Part of a small language model's weights.
Architecture: learned positions, no biases in attention or MLP, tied embeddings.
Each number is 500 + 40 x the weight over the matrix's rms, rounded and kept within 0 to 999. Layers, rows and columns count from 0. Numbers have three digits each.

# layer 6 MLP up, 576x96, rms 0.21, rows 199-232, columns 0-95
563466501575417537523444493550408543577490579517370488469550544494432475503533530481499449518572457476459496514532502454517493551518496545487546444530519500491529494512554522574532484456555499494448467559491509458494476521457573530474427480558486446419522521459495506514517459536560482468
466577467446527485498506515468484462481480507466544461488482523520512503436509524482618550532494505505510551554513476540499485444444520464459490520533546454538561465526548509493446520475493559507484545450492587497498511483467455461469493458502475520502493489508495563481547488502431529462
543483483537444554519507578514484525543460478512515456490527470475575434499458484488470499479522560539485479526500439548510486418508523452549483431430508536456528491466486506452508480524559510471499525534512493561505494476510615537481474469530524542477525489499438486447553456430533514520
546490492569447596532439468458510543532542524499518503537470527438518437519513515496477500499544573503542516570486449494567487412477440481478442442406490544600586512480468527480535519472496491472548485391554550433518555461478555462498563538504530509513506475463522514643435449488479510414
479510510423439455434516452521522481437560481504463525463468464449495516497495516500483471488464507490551471516520558489478519561517476457491520543508560484569524506500528530460535534476502531519474477502488487516519531486480544507488512509529553562497483498536536540505638524410480506511
522478557538492557485458532541512471543504545522559448485465487489468506468531527486515425526433481609492587496494485618481552554487498540511516568530512531474528526520527519469528472506509537472499480481540515460478491490496449522537470502440539485521478528518534545519458518479536496493
507589522479414517503530581562480480509502473448551487503504555387521486495415445484542514468492428541549475569538495503517453492568461446526591519534473582481563540476495464450557533471482526495490519492553553489510480483478499513479474490504494545463433607533558439510549512563560498461
409524488496441451515534481537493428494467450487557483511477535464502493452474507467486521577457462528534509590544453576475479461518460507544529454516462511530457486511495498485517523447562572415436576524546456636523532476515425535500455505515505518488485524519551447537492523493474542515
569478596530476493453536483497451535504515531488540490493549499459474551466468465491547643409457483533555593546519519454531430533470537477563521521478512614498474459521397520552491517485502490492394517476502501570489543487433482490520503421478483517534459516461529396508506478505504485413
510505420536523579507523453439466501448538470466509414530422435423605506453463480524457611466543504500514481449519490493477491463491531435483515626534442471468416415489498468459536577459537499446504525496467569528496503524456493487540514582534476470556499616527357515528497468497437558448
493530499498553490484447500550469460537595476421524448506477495497489494492548528531508486490507504481505469494477514502477518518469504499480527524478525430483503543412485487540526507472468522431536477491588455460463469574576532612493427547515500613468496615598512489487488467476521514601
534480597468502507513483516558541486524486543466460539513492445586544549418486507511510507506544483464466429550499547560451450520487435523529544508513459521482523620538468541438554500499421538482435461534521472548474492497460541512542517513468520520493517458565387475582491467488559492521
532523518506463505498533534508479471515463424398509504513498501512486412453507511516519557510466443505510532506485503511437515507485478454564548537515463544525504522555491520456442460483486551586488471471511477532458441494428525502489544453481544464534543520484496492480445535491496464474
487509525521511527520511506539569526520517495535402516578540447580449459552546477526500484520534469460528628396524502483474481542470484529539580511472519499502472511538459529450582462570536498479542519514507457420536483517429487474543520530557520487523423520451519435528470480572547478476
488490565531488501450447478510503516557436484523522490499455537530527502471469518491524489432451530472504559581541462504519428464501496494452485467495453557484487512539617500524459473561466580508499491459510475506490505579430514529515588499549501518442455565481512451437492495533440510522
501540503472463534463528502486456498505449500503479521521466491509485535472532478490496484404470474480540432486558483512471536485460463510506533497501497489514498473514565469446512536489484514503515505522540439508497456479464478472515531516521484542488516507534526527485494456511508452479
495566462416482473430526529492437491348596482485517439526497452468558504510517445450542497473552437506475499497629440482443527460495451511550445516548528456553499492558506491505529469419506471519574486601534538493481445446559447479516527501509511502523429519496488497527477526483496443512
469511521485448476479492474440442479512507496466481492558406486505521546527452443476555479456475519597522482547495544558498518451445504481533497496544460479513577550545509484517510516449482502426444455601515510504559479545552411469457529540489466554458514508529438464493541605428555537435
495476520560525563521477589484480566501383517515522439542517417462571548526556437436557476590550512406508484501475497539457457512502435469466487409487490555474522548547550450496488504468504539502568414465507517448542450466464490531526441528498494534597486487549509505500470514505526490549
485576523442538481467480541474494543427464474521505496517494507478514482506483460481480455461488486572502484431481528519548438619428464481455453513479496509442508423491460474420520528514492519517500459453519503432533499463515585472470434545523538466599527518522519427509422538488484562537
502538575507492482423451555484483477525482454517495522574497472500502504503547578476540477503560533451556502423503459558417531508460515474432566471474470467586519487494543464492501475502545497488513490518483529574529529523482508482564515523400519489553538544532476523506502483513477565543
572428435450500579541569533533463524491515448455470521569450540476531542485495480492447492469490546491565448512541558515449486477478474514523495513544514480479425478533504557522468419520479516518466520499571488422546611509482442455507469469508496553507550450480479470503507504459534559530
497545443515491541509532535491528437589518548455446521518508462493594434508463520496588541545496569520491508513488453532587499458429442492479494478431535426509540517466492523488606524496481451484514548548523533485531483532503419438495519483548522550433418474462505468506568547496492480491
532491499491515468465460519580532498560492582520501524488540422430465506475459575483492401623514489528535492540569511457471537471506473543488443475462554503554474540452463538456474478425525591451493488540532455569534478541454530489449494549493500533469441533539441466528485363467521485558
471475538495559501532493429525514414503481531440502388536518556456512533461427542371576571502493484445460503516482517546502480462468526548487473493500576473492507482551487458492511490498531508476518487424466541503595478524529422509440546540547536495511491424483558553496546481502521485445
522494462432524510527488494465473501523533482455492526490462519493549473466489534500496546556492529514498495516457517562498512522517470502484522414579518466494459422435514543552473569476481532467476497483466583582506448530450499504508476404536519509532545491481464493534517579487478488503
482538457520497516491541487490511517511519440484489506457525494542506481522532430528566458564481469572551538463496479511570503501495470459454482514486576476434506502512498467468542430468510459512490484528561498486505523506461485445487474456590495494531502532485462470529528477472494488489
479481438529426491514504545496463481476517534502478471504541537485539478506569502492476497490510454517500468459511456535569531487458407518512476540526564524457549483449516539507505473428525540516585512485477503470568533453490530449548499557593529470489524506490549509527500487480509467515
488502427539444510501448495446463455520449453499430471553538519567541510511499458476535504482473484441520556539591528530485473451542431548516511433468433484432449552525514480453507455458624485476572518460462560556512529442462490532546486513450495472472494476580456475517474443555438488591
500409515547532463504540521496500526452522532431558538532551424482542495481517474436528509544503477535561439457474505513567529444530536480577512494529484516525536496500522556475513478471438503420497499468555481495537480523504475431436486468522513510538470529506469492514498532411483447521
575556534453456505419535543545503499509499580512532461468480484519508497477538531559507480511463549520510465504452497553520558500451498446499516485490551497544503473508493535498430498544436526531528545504467439471484477539555497508529493540444518381464480506542460454460449552534433540539
448499515511461540502507532474475503517512496414506503518480536507519518490516504488503544525480461502449434487484601575506436481559464512467423511450416561485482544553473476539556507508456482464467465520430513548515449568472470472397487501437524495547535479531590448496511514512465439494
506500478542475521474546532520484506418584595369502473505535498502551478488525561399497535511519478521630508558483475468499532478535504489507604474574502509421474505441493539489490530473480531542527455525562466511528535544374496462497571460599480513476507504511417404505567493427503399459
569567480551474472479549500464520473562483533451528472498581513593486469534414441506532542502476478473477498551534499529556440576479483511447598462492576532418465533568509511510520516477543427483492512527458515470491500518529475365561536448592501487514466488389490400555494517442431475480
# layer 6 MLP down (transposed), 576x96, rms 0.2, rows 199-232, columns 0-95
455530501368616569521465504526536544510547499451512486513444450512583565509488530488604498510515437485472513461379510554439450542572523479510522537482536443516497605532483492495526561601548482577549546493480472473491477426544526513541483514458458527444516501560488554524514452514516485494
438524546471530473455432445501600546522476603461515492457482528537532507456470490499475508538529493471491470491502527454512482501459510584542449460502533507463418480458450475478546534497470508458501513475483493549525513509557483528458491477522516535454510481487476576481523502494519452435
504538479482498494450457498468518486475557498428412522468485535514526532441497497511509505526485545490469500530563540448529496533479499479522420560525490484441499429500483453505542513494504509503497499542456512469469475474464511568512470506455461422492561522486515498458549479518504478520
485468503524528514530602490496576458559389426533444485519504482513534464538445508408641519630505421453458479448451469511484472469532435541554465489479496567458511479420460433513504482530467570373506443443445419443563500511504492476554471539442502438476570511400437475551512467515590499422
490487511551487535504525526431552546472422536442499530519593512501470530500510528488533487471577477512495500498531529498443500538478594498434457484489480482466441464498435468466552481511484467514508524562505521518504492479420418460495487508501529549524513449498478526532502567518503502466
446613473479455522554535497458517492485526382562461575540531512524544467478456431573481507500501565377529421525526565462486468456442541435511556421510517461493460434475495498509514571540532532522459519474520479547552492603500548455475560495583598466556563577488472478514527526511439518511
564467461409524452471463499513444417467471561547539544496462529500518485503495548503502449515468500524522489533530519532559439445449512522470512502503571504543501461450564503435516438544491482495488527537552466498493486426515427564525545540575539513627603506543523462578514571539489495485
536486572500538558494533503497466453543547512454448439505490542528537495541473492483469533513482472534480506466456461533532506510615540503485494465503554448512440512568498589456496450548517558454510452469519510471463480522492522469531495432500489498511457482475544420474461560496474515500
471562366472419596546569437456495433549577565490444483507519483396464578473549526528545493498454439566445584407406522522435415555467578495441448371497515567513383500529482545514524493530546473516401488462469438446479442533493425514500485589554499545463541459473536499480583440418509508559
584476533510462503512575489449551565364562506517516527555486424419494511516493472514542519511509528465522497487581576506438433534547478419545442520496524477440474531543437493525468460494578436537452475486427532510489599529572542434534427515433439520454533588528533537506441539562485531449
462534472533445544501580437484477490514530485513478551471496474456481493488521506463520459529542539466480507472473503479467538504520499449478448398478500469481557460564506513502472465517489480482420515475420488509480530475539562443518529524550506438448412520483468503470546478573409484507
449477461537483591586437520527441497535496520563512474491495504466522491521514503479512427491514533519487483561575513436501513524502530508493464530533479581559464460489437399522553458512544447583483556578526490443535528497506543571490474459434442538523510512443560547484556427497517490450
490566558533367512501540519428451466496497467559492562541502510483495496566497534513478537482475567496429583438502538502518512459505498466544521547442519542505476552486528491504524554510503487490532536493545561555538504497475547504451502411467536451481556482519474554531546466534526522525
529493527463563483548528447527463491481504539588521455531475536495562530505466433467469506499487493510503417585509516508527502475519501556502501521491540445482479488465460487542477504456529477555472498452465479598527511478485580413475467536407539510527538464473478533454519529426536501480
563546463452499536500541518457390488481510537507518447476598453543454605511538475519511498523554470490514463489522533500567493523483536520467563480549502525466503458433489509446516570527465530539481563531495442448597496397512482414464517532477483554466529571503484562539565453503493452437
482513458542546517532466492446498532438565540556501531484510449509513470525470461550513539490448502497454464507475511508512460524554493518474498488506537473556526550499492500496454496480498476523491568516520512487522555473526524533551530543538491491556541494431485450459491536500510507539
496478451435485537534510511492538475447488442511377516517519494464497475520436453523582487445596399450495450570527524503479454532498470506517440542472468516469549548499464463513550528466500531493440464458449535516491487508491560467454528445487533402511514520513524450488506469492477561498
457484486538471527420495516524433543531619468504493488576533477493530593476525492456426499485469472440494490546535582458503554479529450412492529415564505572512417496509529446463461558475535526530528538506587563495451561533554568444552470522549473488492486500508536505499406460523527494464
525483492481477510526498461464505539520555596545518463441538550496500523466611558543445504475431553536452553537521494504492557504395486450389487461373408474556487498574496570447494495471479460522431485470432531568440497455500493532530522499533511586527490536491535532507522560505448535547
490494467501535440500543500485445461516460463603504469483521532467473463562496532575506516536514548471493528472473485504410563439540554578504495447457461471547523505429483538509508525541515507435426514524454491533543504511462495443509526555503496469590493525481501565503542543530536488499
525488484457519479532528524500516500502535532487488562488448539496527509517493445499449494493467503560531441536501503429457474457477535551577457564475480509534449491498462463494425484473522455496500520507466470484527530464449462543498477502485458559497477464548409508445498544537483475450
560479536521495493437482543544516531509468514560511484542504504555514524455527561476492489507477545499442535497460480462552508418451542523469511536537476525547639486513558485514557499470457556478445495538521486506463505482459527535437493484471536455540579520492496484467435438562455465548
543568545428520506470503476503435530438473510534543421514548444563502594488523544531515424513472448479563501478471442494549474442484516497527454446499483524508442547541576556492459500497514520425523469392522545519507512433499444586533486488491521480512502491486521521499551458493551466510
495553396510477462488458529498544543547493492518474459504522481445450502555564562532508517515554556569484517528572559542456544496501475476426559410464499500465490464481420495557407471535476422469552458552496491502445559567484499590467489499519580469522498509389494506574568612505538510512
553517452448471514523573444411497513487535529471476528465488482498477576582608513455487484512576529540559507432517489501553560489479540529476590485539386509553527553468557569439589573568494481462485431481536490557397538462472547500509455472491491521457588509557558452515481439476514488571
577495450596547410570527507491495553510470534490546495463511467553453465552455512506485492538504521443451500530466463471547514508522579456457489498533531532510523482505493485530546466514541462513569558504473590559473501504553496492500488546517512535475543470488533560503514513511552538576
530545492495565527462541407496521511449520503518494519520528516475529468469539533564459501515433504485518493581486490456446509494512473520468537542496431453532529529486445530511467467505496495471527529472486477493509529537558472502474533460468524468481501491498535520501524489538502527493
544526558462467474516491488486522513491549559492489545450554499461537478519554514514512583482469494502468405506543529562559478540462524481473511523550523511490450538523519431532500469477479523465502417528560548527480465526485442472492483484507550508494538478490531530514486520526517477480
528513547445514454518501483545525455539497529510499583539417480517579503489479463525547567503498495432579431459541451384496511500487560541528448490507491441471529495524461509557563429510562509470507498540529506515510452450497530470476526496505510517543491560519381470473423513557492472534
512541483510517524539481502486506512526514486573471514442533510529500483432545491527427557470491525535474496548405439452527481505460501549540457477558448399502523507535529510483530477543486432547469525521478480561482470523447518481514570507504470550465530530490490436515487521509506506512
570528502572486483472467544507497552425484494489381578589530424513477542515507510493415473536564510564477516522460530472507440558530510513455499492562502537494471503522440435541505508534503478449523492481499594444514477506478496484493513429518501570459512485468516527568550451557527565472
432488511504438436513492499484567524377538436506491517553532528479499576467523392531509501477543504446434495482506533543564473501403412490521469503471500465515551488484554550488500498551480451528531497512456525530457530568481520466543528531629545573479460541535508518454474467506460502482
554422511455456463558480435510479515474513563584474499473522547563442519461516451399517508540415492528459457536527532462563413432489459534513647562553448474526489509537488556530538414420572458442534460487582508499541494449501540529524480437535514539537526505475545506525519549491451533512
512526521560530518525527518529491515532526582492539530477461545524550403511459563462417526527506602487524528522584523589568465490410595565445489475475518567444491556513437451500517533488462608592448479447426525406452489502510466471405549484586453466540457531491495452504425457494341453483